{"head_dim": 64, "init_std_qkv": 0.026, "init_std_o": 0.0, "init_std_up": 0.026, "lr_head": 0.0204, "final_lr_fraction": 0.0, "seq_len": 256, "doc_mask": true}
Each number is 500 + 25 x the weight over the matrix's rms, rounded and kept within 0 to 999. Layers, rows and columns count from 0. Numbers have three digits each.

# layer 3 MLP up, 768x192, rms 0.0986, rows 107-213, columns 128-191
465480465506470505560504502487501507524503501475506501539506502511484511486436522485546546539556432538499487511531502514496501496485522492498465514507494483528499538489495553495463508507489498
523496504503527550506512488493532511517522456508545463509501523483464489501500498526470513502495488502522498501494516493481513521501485489506543534508499490461538457489540526540505508521519504
519489469487514478475556546481522513505521463500489455476509530501504590482482521533503506502491533494478499505465481499528491502499519497484507494503504487510497500520499486460476532494501518
465502487511521492495514512512520508496469472480486497494537511452509501558459479496538492480504532474492463460523504531459453501449485497500495470532458497494535529499528514465527480490489500
510497498511467511505494475472468498527525483518488529562520498470517497494473497514500502531514503519467468480485512461529492534439529542518540487507480508507491510501514547446474500529489506
476519501495512492482514597510534495499497522485515496507497519510518505529518512484479488478423468502518505524512496489506515490526497499517522526510500460464487562484487457507511476498514534
498498526510494482504515523492481536514507472486516490556497526497443524522457483520456504471505482469485553469507528507535489481514466516538477485485485481480492514483512476448502489533499506
535534516512507531517488492498511489527532490503521487536490537525526489484515469486510526467508487487481520473521481503504498480489501498519466501533481522489514559516484526492503482458495514
474490520478445545497531465514542494499500505464540477549523525514496526528485481502433490511453490509415490476510493473506471475510492530524485509519489496489476502503514499443483493507522509
508513499494505508540490536486481548521544509514524477459542506506530540516509509503534506527514489498529508459475458477543469496448486471499492515483451508457527509499513516529480479505518483
480534526503524497500534510509534492490477469495538509522534475506521546468501484485511517449469511508484482513492492510510535528494443556485542492523502526500506494521475477521513482574490549
491519485533483499552549512462501491504507471415507506498481530540500494461519510506495495484464515510489466475520507466482522511516496529482465480523512536503471531509495469508476494566504498
488520504549529479526468546465531531514495468511519472506511502478510532491487517532518518494533511495516531510563474524556488493499498487494551501538503487498509487489521469507522511556508515
498493536543517470477491492490549524504531463525528468492473516513468530524517523509473500489476510496514492508484504462511518488492518494491499520496519570497518520521532471452511511509506480
476502495516549515562497518472513517462458518516501495518531494490533513473535509541508500496518484515513515471547487528495483508487488508507520482573514534487497480500508488496533493513515504
502467472508549550504508498477530534478458514497537467528493484516502511509459495514453520527485492476513522498530559484503532528504531545520530518482542508493460486508506475495449474506454496
430506472509488514541509475501517483518449524534552507510502496493481530508472521504478502478537492519465500535446483510480482521503487466474470543521488474502478488490492511472497493480501515
464547440559530540490509507458470473527463477530484502494546523506508513497526493501485471498517464534507440449513508523500501523508487495505491518517478524517504542510539489489495516510499538
456512465514487516481526564523506526505506460498504509495489516475487502512491531504525497511489509480505482476519522502537512448479442452518464520508515482497498501554525485497513450520512475
462506519525525489507542498471537502551486461500549488525492536519498526503525479483491527489497499533456500492489489530518499494488496516490487536505469457506512527489488456491508517475518506
513552466461500502480493495514493480471524485501515495507487498482476529510468493479486491480516487528487493510519505522445471494531471500546550479528474495481492528479552472464486453541466524
491552435510540493488517510517493510467467481458480510524490493528467490495506484503544489518493480486515464500467494491458461477507503491543493438536536542523514463499466495502490477493506496
498488479495501554468519505506490520529494525504490513525508529521504494502523479444538523485525470477499493496434478499525475468498469492502556514550511502529492507469491517474453480509462505
503525501489482522524485485508526488507505539476515504515461476454517504499488504455478519492461520473521508478528555487466505513472504476532526523520469477507553492509460502521465434493476486
505517485480553490491519493451508515509527506454498477511515536553489584483503514484516534541503480454507535521490488495454489530483497513487496490531515541495517506471492504505489482547520534
524502470500549508531510486480548495548510535536515490502541507510490532457545520507529533516529456493473500475482539520492467503510518490513502471533497547481506500512532497458482498534499541
487562479512478495502518512493497510494530503520479487515505542498499494541499463458514545516475503512508464510516477509513529509492500520464538494502471474497506501502539485512500506523512489
441534454484484519539493488487495493522506531474478477520488500490496518560493487494508514497477430497473476495467546491489484496500518497500488510529510548496473492486530475521507459540482499
457537522486521529495518464486534514489493463508489438485457497456495496513447523555500510486499488513520495499492520506481492527494490500475514489489467527491534466493526542512484500498484550
529504442500527535530527523521495520516497490473589424536459478544467500539488519514516521470451531498468494457475552524498484520487501501497482476585512545467522515523516507505535480485509518
464503495522524510537508518499491551514508522481497489481484478554503514517464513477521493506538470468472513482458563512513492530466494476468514515486433512483501523533522524513510503535513509
462531464495475521481489536481493509498471490493494502520510510520502545515469478531496502493482439479502521502488503458492438531513487493483475496470512510522510528507454505503505462520478491
489502469554508510490531545471532551511474528502504518490540540494504532474502543472521492467485468503498487495464503480503460513508472455505529483501485538538536477475566465474442454492500507
518478496510460531457536489493494518518484516495487463529505503504544504532469470482485534507492489480469452491494464522480487496487506501519487533535479471503513525469521484533522475545506526
445505524495532478541509532457522478552493499493501505494555507496504505500494520488517490470480484476509494499539461509483492504469473506488498486528483492448545484571485506497528508474479504
497489490485482545473492508466497527486498439440486476540461549533507542498449493521502466478495504493476494454527487505471460518493510520482511494485520453501491466518489470514463503515493547
483526488513522502502553501512511468525488484467477484506496521539514493520499470532532504475495454498457459484548496506518524502487501528524483539504522485467521529528521493480544531464509507
509492513473465520505529515484491499466506510524510434488489509464466553526485508527549490497501527524486501483524529500491483501494522513501484506496527488470522516478468490491462477508493472
475516471512509496507511497533502494555483490488532535491484533528565512503535536489501509504507466481477533483493480476471476512486447521517487512483521479509494480480501518471502508539501506
496507538517487488491488530490499492521491449460532495523477505519564540499512520490507493498521481495465457468505477520500491512513524514515484485537469481481525524497501489500517443463463486
506477537528499523472530531499515518513483482483476469530492533481503523517457520510501561490472482529496528483462468532481517528505443491495511485542527480487573506498457478512533462536510558
496511500463491451502524523515485533490498459488477489499457522449462479520494510487510498500479546478476479475513485517497429485497512483510473505502491470495478500495494500456501487547512523
512513444444535479457487488511498500482498498509463494489515488492552504502497464490496469507507492502490523510495486530507482517481487517487483500538442520481499524500500475510509494512506521
509474458494512528464507488472500557512476495518525496527498510421476512514494541543500503505431473505489524501506451492523460483512486483493486524487482521496495486522520482518452522455503518
465499538539521449504493470470532553539491493490520471485511530459508517483534445534474515454474492506518508502510500465516463476502468491479484523506459444479512475526528495544503460492474517
468482517482506491518520511491525503533481502478549439499506497488461519511537511512518527501457466532498527483460494471488496489484474542517532496513515513456512508522505494509504488569458510
504454542538518524485488537519517507505540522484495486510511522506482515519544522532470469494494494541519482491550477437483446488511532516501490480543519467474517478454467515469484479527498536
462471487490504494486537492465489522518475529512497508498497476518471501527517460491528452482506506507502504502517494493532463522521503521507507523526510512511493517491511443486481467504500493
502524467500481497494510477460514530493496478485503469501501527495524464470471493577497484521492517500492455485517509496501520549487500459508497506488510463502513494509482466523477468514444493
489530488468454488506518489479535507494494517497483491475513519455467508475528539510498491494482464500489456511492519462483484499428517463468482516506502531470504501489504537523471518472531508
507470513470531526523495468503484518513433517511508508482502502502496516463477470467479504488422525477491457498543461514511477498476512471472488487563437482507503525506496477514527485534523508
538490467499496519483520540515516502513496496503510489495518511482481514491475492515532474516506471485487525510505508538488494482478503495537474491535492521522502545540507518453516481487521537
471553473472559526470529521479529523482496492517542513499499549502533511466517491485488525534508502485517425471460503481486510553522465506538564478517518521496534549471525517530484526552518531
486511469470522524470487480490532526527494470472505508534494477487500525488481473512439462494432521528481500479503469499516512555474511536437497465533455484466514443448479515522496484510456507
521528483504495527509514518480507544496507502473518501522527522468488522572524451509488515480481487522512512490494443517533507478462486455509475480505515473525520519567521468495515493484514491
541572475500502534512516518455517461488473501470497471445484537490539486515483489487473465493487511499476482449480516457550453506431505474469515501490495465483515507483492462512491519461500491
503505540508506547471540528503535489496489531501546497503490489504480456525469510518520529501495469473493511458545514499500517497469503457494530501508525482518533503491482477489501528495491479
533523512545498512505500556476499497546516492473495475491533515476505486506457434452499491528492527479475511467500454536514476505459520526521488501485522517531531488526548462510536471480481523
527514493524505492494501509466505532556499472454525462476468519473487514502504532449452530481509490483503517467472485482518488486471485492467504529518515519487509515542488500535459513510508476
502515497534485495501509507504470498523495557477523509543505502515506494492436534482531500490494479465479525444500502536473440476427468481467475504492492499510519513530488489486487453522523527
511525498503453519503549485482474503497469525467493471460483501516521468493492516524469451556510504490477488470499531523562495474493500469522502486511530522502486524503498563529494457501519497
471522502514491500463510474485505494517468454482532487492489565479522551502477517533489490494499480485493516471518489525439474494490464491480491531490524468519559466481507486489496455513525519
480488485483514446532522495512562540493493513495515498448457480512498508471488437476471528533467469515500482522487536516549506499497504476534509496522511457478497528517544502492504488502537545
476520489531505482506534507503525469516508535458527451454469514492493503534479491478499502499512494527483504493495526477442497488470471491520488515489488508471511479525475465504528498501477590
498513482521486496567545488517483495513470513509448505529477517492511529487548494511507528536507519539482491482494469490479495484494501515516451515487454460495558481494510504467505501495512519
472532522507459538526513510493526468489464483467495484493505517533505498517473484503518469498488479429464502449490444478463508555491526539496529502498476509468536484505506502497470425473491521
477520498504542460501528523502495509492506533482485515521498519492482502490467455509511538499486453507476526480487487443494487479482471508507537495516525505511504485515494533496517537479530513
478500520522493510501499545505504537502492509500499479515447489544499503471488474489486477508447516508459477524489494500530465514492498522470443486591488473465473510549555491529522535495513515
496541512494508530479484561475486469505508476436492496493492502482498504504525481567463525551537477443487518520537499474506540493506546459490468556529488519535488530501552528475484461540536528
489522495528484481526501521470528535498490524507506517514529528486543518497502518535434516482496469505480497513497508500493474532502501525504512525504510488488502508463522511527545519484516544
478527505517488503440460504475530498543492480496473490522477547507535495490493469516562537517498523500502520460474503477475479507454498534474516528482528524500514550573488503502482487517532488
498489485528527505533496523466560503528473483527496507504557511521511536502479512486500511493421456497462480470482504480459491491484435494457558464520452514498523510511522497466512496499498502
483544516544509500467545526456495514474493481463501505506500532527513500488474521501495537422516504487483506490541456468514508457453502523501546470487455477526512488504526488491502501487468516
476518514455490479551509530469534494495537500480483492503469560504531497492528483522480536527528481513493479480494504451534482490496421469503475529496567477504512541502526497468541516519517554
518490469506517485519503475500526494543495521530504502512503538488475512487511476529508473522471480517463464506529476495468480482493491529494477512495485507458516543500478502516489450508533542
478509521500457478491538484484532516577493443488514496562515554475443515499522494486508532456485452509497488484507506476532518490449488479553496503507508504462532525459495500520512510496510484
467503494500516472516556508486532481485510509483536467489545514516505523526535533531533488522499514532495528515501502518487443509492491519491490513498534524470512517478488504501505506489482521
474520486532485524552464562461519525530521492513537514507541496516545527508523492507545465513513496513483506529542532520515487481498522511447520452528490506523507506518510522512519433542537474
489534539454509485493526529511502501507531527484511499540495497471487538480515481504525481484513528527493476483516502467526464510483474492502543518486488528497505541529509505532472496490433506
469476460537478481474491542476524502531496530516526501482540540556509524465480477463499510488494518489495486478487475533505455502488512515497478534522455425508495505491553494536541507467500568
514499459537514470515510503497471507501506481527506500478502513462485529499508459489488555474541459478511437496452483457499503553474486465490508495535475511498534510530519508518537471493468502
512502509499514475481494470518475480478489487456506512506455515507484532532479512497496523493464528520505520471561484465468499505491472481497526532493544474526512537488502490472502483559528485
494505472516480482511479516458450525514459492478520496523533533465488514489497512496516488502506467502483555503510490515466508490488477521522489509502447497449535501527506481526450496478494483
463567518507443499524515510485504509507482534441494479519468518563552485538532506509498528525518477475503499517510523511489483505483490490491500474549509523502488517557554488530544471515514502
502524513539510477490493498512523486512497514481525507494506549456489497476498503496502523486503527521514481479537457524443477498486488509512497508529469518476520508457521519526501533515479492
482581497506530508492490471479514479515502458502506482529498513467508518490468550501509560518480499504502487555520524472469459482486508528485504462499491516469528510485499501539498498518482501
485504511522491509525490554509539486546469477528510458502494521489503517489468483487512527540537479484477489491482490504497458507502554520490481497511532468518503535484539497522489464493511529
507516477504480482481483485481526549533479442472526519493535512506530574493500490525494495498471478463493482478486492478449476497540518518546537471468482495490518513508547537476498569522499530
506481485450487518484527491476529494523534515456500474507490473519461510522476481515508489470502548484543478492515508494499503533503520470468486493507486508459500523498544481506482481510479500
515556529526514504495516500523515502507538458460517492474516543478547490519455489504505519481512515529483503465541461508453512491482511521474473462510475485497556525528487470489512508525519536
515504495481491485494536520498555527496482507478496468534516506507487535531515442506535497488457494501476485466493480458490495494492493547459510525492508502438529530483466476444470486539464497
495492494465451537491508498488502496525523538518509495478496493508478481489529517517522463468515465520475514485476487490540499461510498498540497521516472458491504483505521505501506545502472492
444550458515511470490506556508520535492499521514565515495491492507551497489508528490518502501470500495455471510497499502498461522460523497517474513517488514507504569514486483440526475527529504
470508527478503489516509478478501493476466495475514488489539556464477531567483512514457568493523459492473524493461516482518504522477492537554467541490516484466517568529498508518533501523477527
494533457535471504495534544494525506485546535497479507518527501510516486505449550502504492535466549528495514469524482503505427465465506522509492452528461489528515491488482474504501434490496488
503456460532499457543527526448534484514463494535517529485519490550527538535512526475483517520475517536517512499502498492504479539521481510487530523534475469477498489518518488526505493504505481
492486484531464501476491503491499449498481502513531495518457544489477508506465501542490490485484487476487506527476486514512465488449499470512518497510518474481505490510474520499494512504466500
509506511506476488516515493525515499517492502490511495490450481491499541517512503520480466502524471470471493503542542472542474517499547533531493537546495489509492528502480513512497497505458511
480504500540515507519496515495509474527481536491492509521493482520492502515461527530473542518463508548467514489481481504498493542477490530522521509529518481469499554509498506506473482482462533
499501477515494547514487498524519471523484494472550480545487522513488515507512459494527496493533480497488506493520505459469524532500520497551524503518495534510491505525532493514472497515469506
530535562479506503463514499512487478510517547464519513551533494493532529482457522482521489543462461476459501494518500482537503483519446519460503504512497438517481546485476503512444456488496509
468532484504514530515487500463518545482482464513515521470436490469471507498503468499519489476532539472495455485476517474498500505480502518535517516491481504483493441475530475519489461531511499
525515498491488467443512481514512489518469473495527472507461548486506508493469492514493472526490493497470505470575498504454511485482484449524498521512515487458506519483467534508471506484458514
489530505460537479531498502465553552508504505508494509515532483540553506475508536483524527467452508536510499503484484479506485475466492504500511513517478503498491502487484514517520520520485514
544509473536529484518479531487499496532484483483539496497476532501472495496433510493484500465509489479524531468470509527482458515476525490478510533492505525510529489536469468511493455501500559
513520476521520540502485488530508497525514487518502462498520521513474509512466477523547526523495500465514489501504476456457505487533463476520542516516468512463533518506527523520450525579464503
476534524468486519493522495491531513501472493462500456484443506488509542476501514556526494549531493515514462497494494495534491498485547507504478497517510468484470491451526502485447481491431528
# layer 3 MLP down (transposed), 768x192, rms 0.1, rows 107-213, columns 128-191
494474509512454528478532478500483501468470477513522500490528518503461519437451480482469500523482523543512490514509519501494506492499511466493475523524528488511490514536495511526505473517513479
479504535499497508539489509504450491506511494500477482479497524479445463486539507513516512502483479498537473504469563503522536491504499492463552490486519514463550496481540495527510494496557524
493503522495512522516467542488512494519491506511492516544493465475509470541532495508550540506500483494437479484478482512507503512517493450458477506488504547532472508486467546475487483523525471
460519498546518515488499507472499505480509509535484441468528507451467465471448501495515487487518505494497498510493502543489494489531485495524477524482494518517543473509473520452519489488533522
521491507540528506504516487521498515506504494549502525488511488518476515488476478500480509496508554511502533514489464543526502500523482506492478473527484467474528465526488480542521529490506471
509490493497478532500491447494512468486554492524501506484485509469530518466472498442538480483490509493486499446509506485510492499484492491500504501493516518521516504519488523515490482517485511
490449475475471468496506508490475523481474478553466472533490481527505503496506444476478510506510502484557514516526471509526522501528508514501519495442493504490474507503499511479456482484540540
528500481510499504496510549501460526485471495451496472489513463501479538533519488489535521443506497533470502489472473533519521483507538516540463473487518509485509493467528494482464469504507521
516511572456482527517550459539495449489528498558489449494556493511508526529478512521466522476527454498443510504500426473572513488470487551543505527485495529464459482480460477459538470500523467
486491505440448533509510496505502488467529499508463489530496498508499471495483501523547524520483462535489530508514472457459472508494463509553489504492471520475483487481495572501477478556484517
480485534473463496501511503486505491512483532540440551499503516514553489461525450530507485509510527488470530522500527473518503486495491560546511475524474534536496509498486511465453476559492499
529493534475530497493495501461496538504482482527507498483502538528456476478480512496471479522500491533506473535503540521469522531495538500483481524477531540480476490494486498505480472497433470
483464509513457455526510489528455505509484512507525516474490513543513548509533487517517470525525506530504529524494483514471524516506480486492516526477576485516459533539496469528480520486488499
451505534518469510467518472471510537497532509518475471524474522550510608485494482526502567460500509507462535520514483498524484465523477513483492494537516493485508496517502510515531465523465533
518460522512484518522475483532481487515464510448501517493494542516520508477509517503511433496489504490505544498501487495483501513492459529506533472463491469514454499509495495502501503550517514
536500468444538482520507527545483523497507538481519485497498444488476496482494513501463490514483507491545481549503498460504498476538521518492492523473543476513517499513515463465502513479484483
529488463466469498486491510506497494490509524491467527500494478499488467510504529502523539507492512486478523486510482488518513541477506490492516496478509482478492506456490501539501500475527438
517500477497499449486469518547488481522527508502475449508474485514503484520519489475493506504516498493530500488530495492459513485524541483498492524469501453541459470485489514471519511501511483
501475538530503476474518472531474533471510542496490512498484520512462480466502491487494467471459527526535494484511520487531464486495477551523506518510536527494502465489527506462518522520477516
562499532498493505470539448466491460522493516496428496515516504494526503517471479476510521490434476488480514464514511456511487507452486451480485473523515494550516504534491484517479475503471498
539514494462441481507517479514476511520514527525521552528500542482531491502487483482500511535525478533494514498482508505504527472478529544486525494478495501496506509507467453517521526501488485
525512483523490483507493500527468554507516489511508503489532478494499505438512463486509514547489487492559473553473471528573556522527523500527466493477477501445479523545489482491475479495520519
518505493495462474514509491518502492513558475518449507466528539498475476522508465489479508475485505461461512529488498515520478513534453470460474510534536484520492515544502521567519484480486500
497483518481469492533488520504511496537539497547511479527512501508514491506517526525500550482508485496557506465501530487506457525534527489508515508491540552520491517464510527477517521514514509
497491507536499500472474491517498522477489498508516501517538492470528504463503492508464511485524504465538503496514470490516510523508497458504500511478493521510472478480491468474444508519469492
493485521496526515492474508527471472480502453470545497512493516524471520529481493495498494530469508478500526484527479498508486489482503514528494512540517496517474473501516469467517536488513505
533490451542466531513504515498482509497491489478492495510531486505488497540480514489536511528477515567514476531480537496493494507519527518443472527512495541482471465501490512546496471518454502
492495502487507503484477496480534492498467474532494488502463487482520513481465492463511524535478501507533510511502477510476548488518518501496531466469518516521498526517479484516506523507463523
492514537529477495538507448511513526511519526524483488510493480478508457489458528480464494494498516505554524464507520507466505489505516556445517486472496510529525502510505516512550512566519467
494474489500469451512477498533471505561535482507523518558478462551537507531491458504513510481476529501492519464500494527575506536460515525496497489492492471416488516514483523524516470484542487
491480550500483497482456501492506523519540488554514503504503503474456479488441500496503519481543504445491489508525516509515505480525518471518496458479505500520440496545515507508461489511475504
501491489478487486494523538524491505495501479490493547485502490507521496511540506482528485512506486515470519438506504503519464500528512485483459505505480483507472496492506521501509534478517498
487468469543462527521506499534461520492507527500492525463511479530492511456521503523529477498484511511588487519518481468525500483491497493526500472517494490520515534482529520471477477493515506
523503515477453533526526471491486493493504546521492458499476444499535442511490572514492515453523505524470535519531483519533520489474489499480515497514476522498483526533496507494445495499452488
559484503489490488493500506506491538508503517486511531497487492476513479481524465522493529499463504535476473477494508500484491496547517475513494496512497492476503492481497472507508485519515502
509495513469489492487454506488478492516507475493529529465494503491523504475505495462527506494475482489499493483526509508486504541517490508535469484467531485498530467510545493476482497511515526
528525522519485528505500465507494473476499491470477499512507489505496531529465506531460499496501537503491493469486456486491504476447525524533510549457481518464452462481518505464490513495497508
488532538550483490508488522524528516498537485528478493464531508484470530439516483525508501530509515457492494481545516491495513486481500507511518475481475495511475474476507519506495500522505481
494478510504550501534493508465492495507510512537473517500530474482475496484475487502505493485505525479531498491507522510501515493500502470475493466503499558512538483528464478503490458490490492
513474495477460458509487508501494456476475497494490478512489509498553450483534506435523501531489504458428497490536545514547416494555498536562468496531508534517509533520490520491490483490496528
462494461448515483493491519471512419484469446507539529486428464443500451525506485507476523436553524547464538533523481518500444536522489489430469489481502478523493540500514466492487510465544579
498508498451440471462509494535506526458519511476494508520449483493509491506494472478519504508487495468550530516501551520517508485477522510488486493498519457474492531503518458482474527472524516
520547501495495490512505501490514521526528461502535526519524539508516489497501483493499503521469533516529477511477484457500502482502526503526556504527540479480528523512503505494508499490485495
514517490500463527492516455510480478536491504488481492478505526500505504521522521514470458491556501532500490509491506484496485506489480471526491475490484523473529477485508513504535503503522513
478479556487506512506515485530539481530513508510492488479555473476510479492471573472463498536555477533500504509450502495509494483525492469526519503484487470503499475490504528486549467487496488
498514491495488516544489463508467493497508483505501547481478481494502529520471486519530446468479548505477512502500501514511509543483504519474514497488543493513518505478521496501499471501524492
487499508476479508494501487434455478527512514492497507501550494468482448466472471505488482490531514516514438524502491487506473505508569490469475544484511509474502466556499468535487492493512527
546510484526506503466490516518488492469474514527471531471491490541500506507523460484538488458502519461558518494504503497519492525512455498489472506504480492514492505464478497462509500493507492
529436490509516461507483496476530536481489501502486510443473448507506458496497562507452460522549494500521495500485473527506512530542541463464489520520518500514510487515477502509524497513486509
498501484472444493483474490539537490486509523502473503536487505505496471510514513459511514509464535516547490513503494467489477522522509517480473505484484494483497497470496518495527530471514512
497497470484485519511513516466535479506528529453500471545463517508498523479564519544503518527460490508499459474465506492499498493547489497528480504510563538499517491496502474468544548515486476
503492476468491485448499539455498461486485464482516506495534522463491479472522455514539502504493492509480397484496517491507473533466518454439514482447524476496526529485489512520481512458549498
569517475481465488522450522504530543456443490469513631520457521515541508505577473502565563535476549524444454536539519507507521522491473524524527493533521432489499446520519557473530488501516498
495498538512482516472551563509508459514484492429535542509480493466494486519519523576520493481515453527455499457505530513491484472514463502504507482502497491535554529543512554522498507502530537
517552545532514522506532499472513479524536510543474442476497524479469457508492513476493492479511491524525448546469503461455480477518523458517427552450444542504508489534540505539494525481473506
502462519524513513523504471488526472452493539539474462478496523493464490507481469482529491528525510545505534490530490436508500486476487491562520473507480534473507522536529515486504515510525506
512495509503476521495522484525502483515478475477542480510507509514512460506534502522542494526521465504443513471495513464498486510531549494508554540487482494444527450493527555486487469508514515
495485553501503491544492509475559474480508479561502498495524497482499486448518489545507476502494437518513488490487504466507487468514462532428472528494477530457511461538473502508535474514507505
497528508512509519476476497506503554541488496546502520485524519472492455500498484521481486474535485517509523511515508494552459530500478478446452519474471502492489508491458480528481531508539517
495509501504472526514512499508533518478537526499515487514473511494512479497504479518506508474518483468472504489481565515528516509545463514484515476507465514515527465462519530477474511562473462
495456518515466487517512506458525509482518487526514493510549520515500481428507480480488512506518510525457459527506511502514506511509436498473469524487494432504526517513524497478533442523466475
451524495485522517501496516508486488569528517538510479469476480524481513476500525521481483535535511461499503529545510491498515485527498575490523455465480534492498446517546489503497481493497526
512544544540481520512469477519460479527482528516493514532512535476446511529465486478493509518460496483463518485495478500538504563488480487502489540440485490458496505518525541520488516484492514
495511503494485547529473474497463487537489493494515537489484478482483497514492502484511500492506517510492474495498491499575480567492491506444498495478533551505476507537473494488469473506492491
499494499473495504506423483520448523494464529478516579487475485469502463535544537489541516491521515537433502521531498464493472550477452483519505517499495485497472518513535476539502512486514511
470483496505445511490498507521492471489516503516513489492491523528491490489484531497485483484490498465471554468471491498480449519481514532512500518518524479518508470523487539499522439488539428
526494472472502495511503464502500529491501543491484538487488467502509498510490544486510517483531494503463514493530473497513490517538510492484479504497494497550482509514477508505499460491513506
484488532498524494526466491531499518467560532497525510557474480523486476536544508483531515503491543482477480515477528507480538537514478497482461501491491519472496499472516526465494506490455494
526506506531506461508493481518475579529541470474500478530542491495496511468528533515468500535530531450524489479469521482494561481473533555571500488497486503509501487537473528474547461544530528
516495529476545521479483502502492498521480514475524529498474497519516498495518496506544472519496546534486529478510484509522496495482461497500512483499496562487490482488490521520461509500537487
520522523493464490488495521514481499505518502504484475428469527513483500488544477504525528458482512492517505511487513505492484477531496483516500512509511508522515498472500500546512500513534464
498490455520577471469475466503477515520490499512516533497504511495515514472540522469481501463546522525473495482555477464482514470485496521507554512511475493535508483481506526487479518466531512
516480499543498502503498507507521509464535514497505563515478499486514486459492481509518496470496517510469494529476525514535461533493485466464511499496476486541498510501495453522486498532531516
499463488518470519539440495504492468490494508514483527475453465517487486517537502526482539489473502524483511527464464477501512538521507481517479524528527474524492487482507490478499482495516494
531506481507475490490496473492530499529523570519535491485504475513516499487495495515524524485497529512472533529520500537524523511505485535492467522492514462479484482463478519506508489502487469
472522483546488487518526489534469523487516479473490492499497499493514527514454435492475519494483507474478480482539532530499504471499458469467495482512478475491529454542459456523524499455543535
512524514468472458521512498485479489474449497484472491500501553541512480474518516506473458469506495499528462519482524529482529531503448447453486507510467469459499479496475473474488514469481468
507500475515550465504497466488516488468510517516492506494503451514498519508489554468483582466541537462531521490469505473490530449551513499502449499529452489490465518511488493530526507483520494
536504516481480524490474526527532482479519511503496432482469501512509515501525518461512510497491488469533525515492501528494456455497510517515519503488513522514470508502497547489531506452462499
500508538496450500513463514530514530504485512488510513511483498461490508531501507533509501478536525470480529486486508491509488477519465548488487497499477530465489432506444500524501475508492522
520455468440498489467467484502475463486426534511477541503508471514499493511496474496486504471521589476518521481522472525518508553468461466530531505500547512530477501513502530493493530492484502
514496489513540508504491481563499508503529467504471534510496502516520473524482528510535447464484506479535503485515501504528497487482509508547525512500507494531490527498531527515504484477516462
547494504520584485506491540494415485498473503515492485464514480484510469524516483499537486482517487422455504494541487501457461489545499480533487476448478508498479474574455495492479517489466452
507498524534523491464528474476506511573582500489501489514482490441471482489507525528460503446507510538472512518444514461493508493511489477516517516524468495505532513517475466512439530494500526
500486503487457492498494515541527491487530459492549435492452472515504484474513506511475509481419498504491496462471503488541495489516514494492509507541496516502516505550487510491497471498487463
511492489526476474470502491498510473512433462491510456484509522489514547459496522489488506488524485526531485469525493492470481448493521470485560480477503555493489526473512503513492552523499486
490534498484520495491514542524517483497520511473541523529501483506515464536542500482517483458555511528510504540497506497486488502488517490464466459503499519500509463487506494481498517531496512
556522503496558444466506471489497509511501508512477533516458534513548508478506480483499508482479514509482493481501514507519539518472510500544524507538459558513492523527502485510508541526515531
467547505525510475520491502530500508483463490501477564472499526483524513486522537466492497511506456495464507493487463494526490460500508535528506516496516496495488479526469524497489499481509495
507472438554528493471447492471501508492542517474499499445457527505514485478491521485452481531547527535474563482474533544562469469550529516552442464496497527519517500510543522506506489498488495
498470504505476512536446471524484540523493491532483489483482480474516471491506570490507500495509582480489505480516464514528518523492523502491516528493489460516508505498552523538478508468513521
495499492530493476579520475528482487544503509509532403484495502528463491512501502499516497516501523472484556533511537513491509495546501504562508507500507506521476487525491524505459514515471446
474459512526500490516497498498512484491493510479522555535490481482517471487525496472567550484444507527415522515513505462482505542524490529502518536471560483501490510459503496531451465536507521
515483514486566468474496548509475525485503540494470488490482496489507431517481521535477505484503495517507521552514493511536469487497475475485496531461475481475471489479508499489490508508506484
474478531496505487492450522518508483489478472520500465523505510462478477487500502476511487461506509483524503525454543525510506530497490542491582450496504530530548559522491498491520543469493507
457534518454514521495516515509479533493514474491515490511495472493463485482494509495494493502504505512515471518486510505527461506529514488475481509489482493470493562508465485456514495481496482
534492467546552490493469445513474503500473543517504446498478514535491519506446478511528471528504504476482484499500556490545506488508465501523501498454494462460531480504472567504532515493513534
514486500540481528511517494508476498462470522468479450535513506522496515541513521471502497456493454489485487524520532505526479485523517525506476504510528541506510509520470572460491500498540463
510511485517496468532516471499540535530473511506493461490548521481461524459526549492485514512529504475481487509463457523459491467486532464508511527523523518531495456438500511520545504509513446
510487533511457470505543502544486501501498500495481498449508483465496471489508473500545543473532550500512532504504536513454498476512497492489513500477487557556561500520525514501465508474509478
500424453532485514470546483453508517506517528548519485466496474497500487539484473530502485498511521521520514563505530522477496502546497473535501494504514507502523492491505454490508494482502530
527488485465510498487553470460489514464502522470468518493479479531471514522504494497502480461466448470473482507504514456508506491531472482478522494477498440477485548488520494502492510479489516
510515478508463510477486496515505480490471513506512534487492507511538487511527505489534503505516501479460540486501513508514480446459466556475488536526502471511508477506498511494521500447475454
501482512484499519520518499508500480467508499526509538483465529512484487533492488527491534508516541504518532496493497493517463492531497516497459484521519502493549475492492499521500551505513470
489498492475523527513496442501453519494486545469501507450491526526496507492506495489479517467512492492508473517527504506510527557498496480501511507477543505524541455485484513496504510511489509
472510511500502511492449459532524481524466489540457509480480480492536491527490514467496509495467473506488516507511461507517510477512463455457539480514501509464474464508535517530509502511512529
527505542439531503527501486486554541517514472525494508501470500502521509509488496490465450551472526482494492527511500478583503441552499463543470501496498502514507493516463529500471457492518547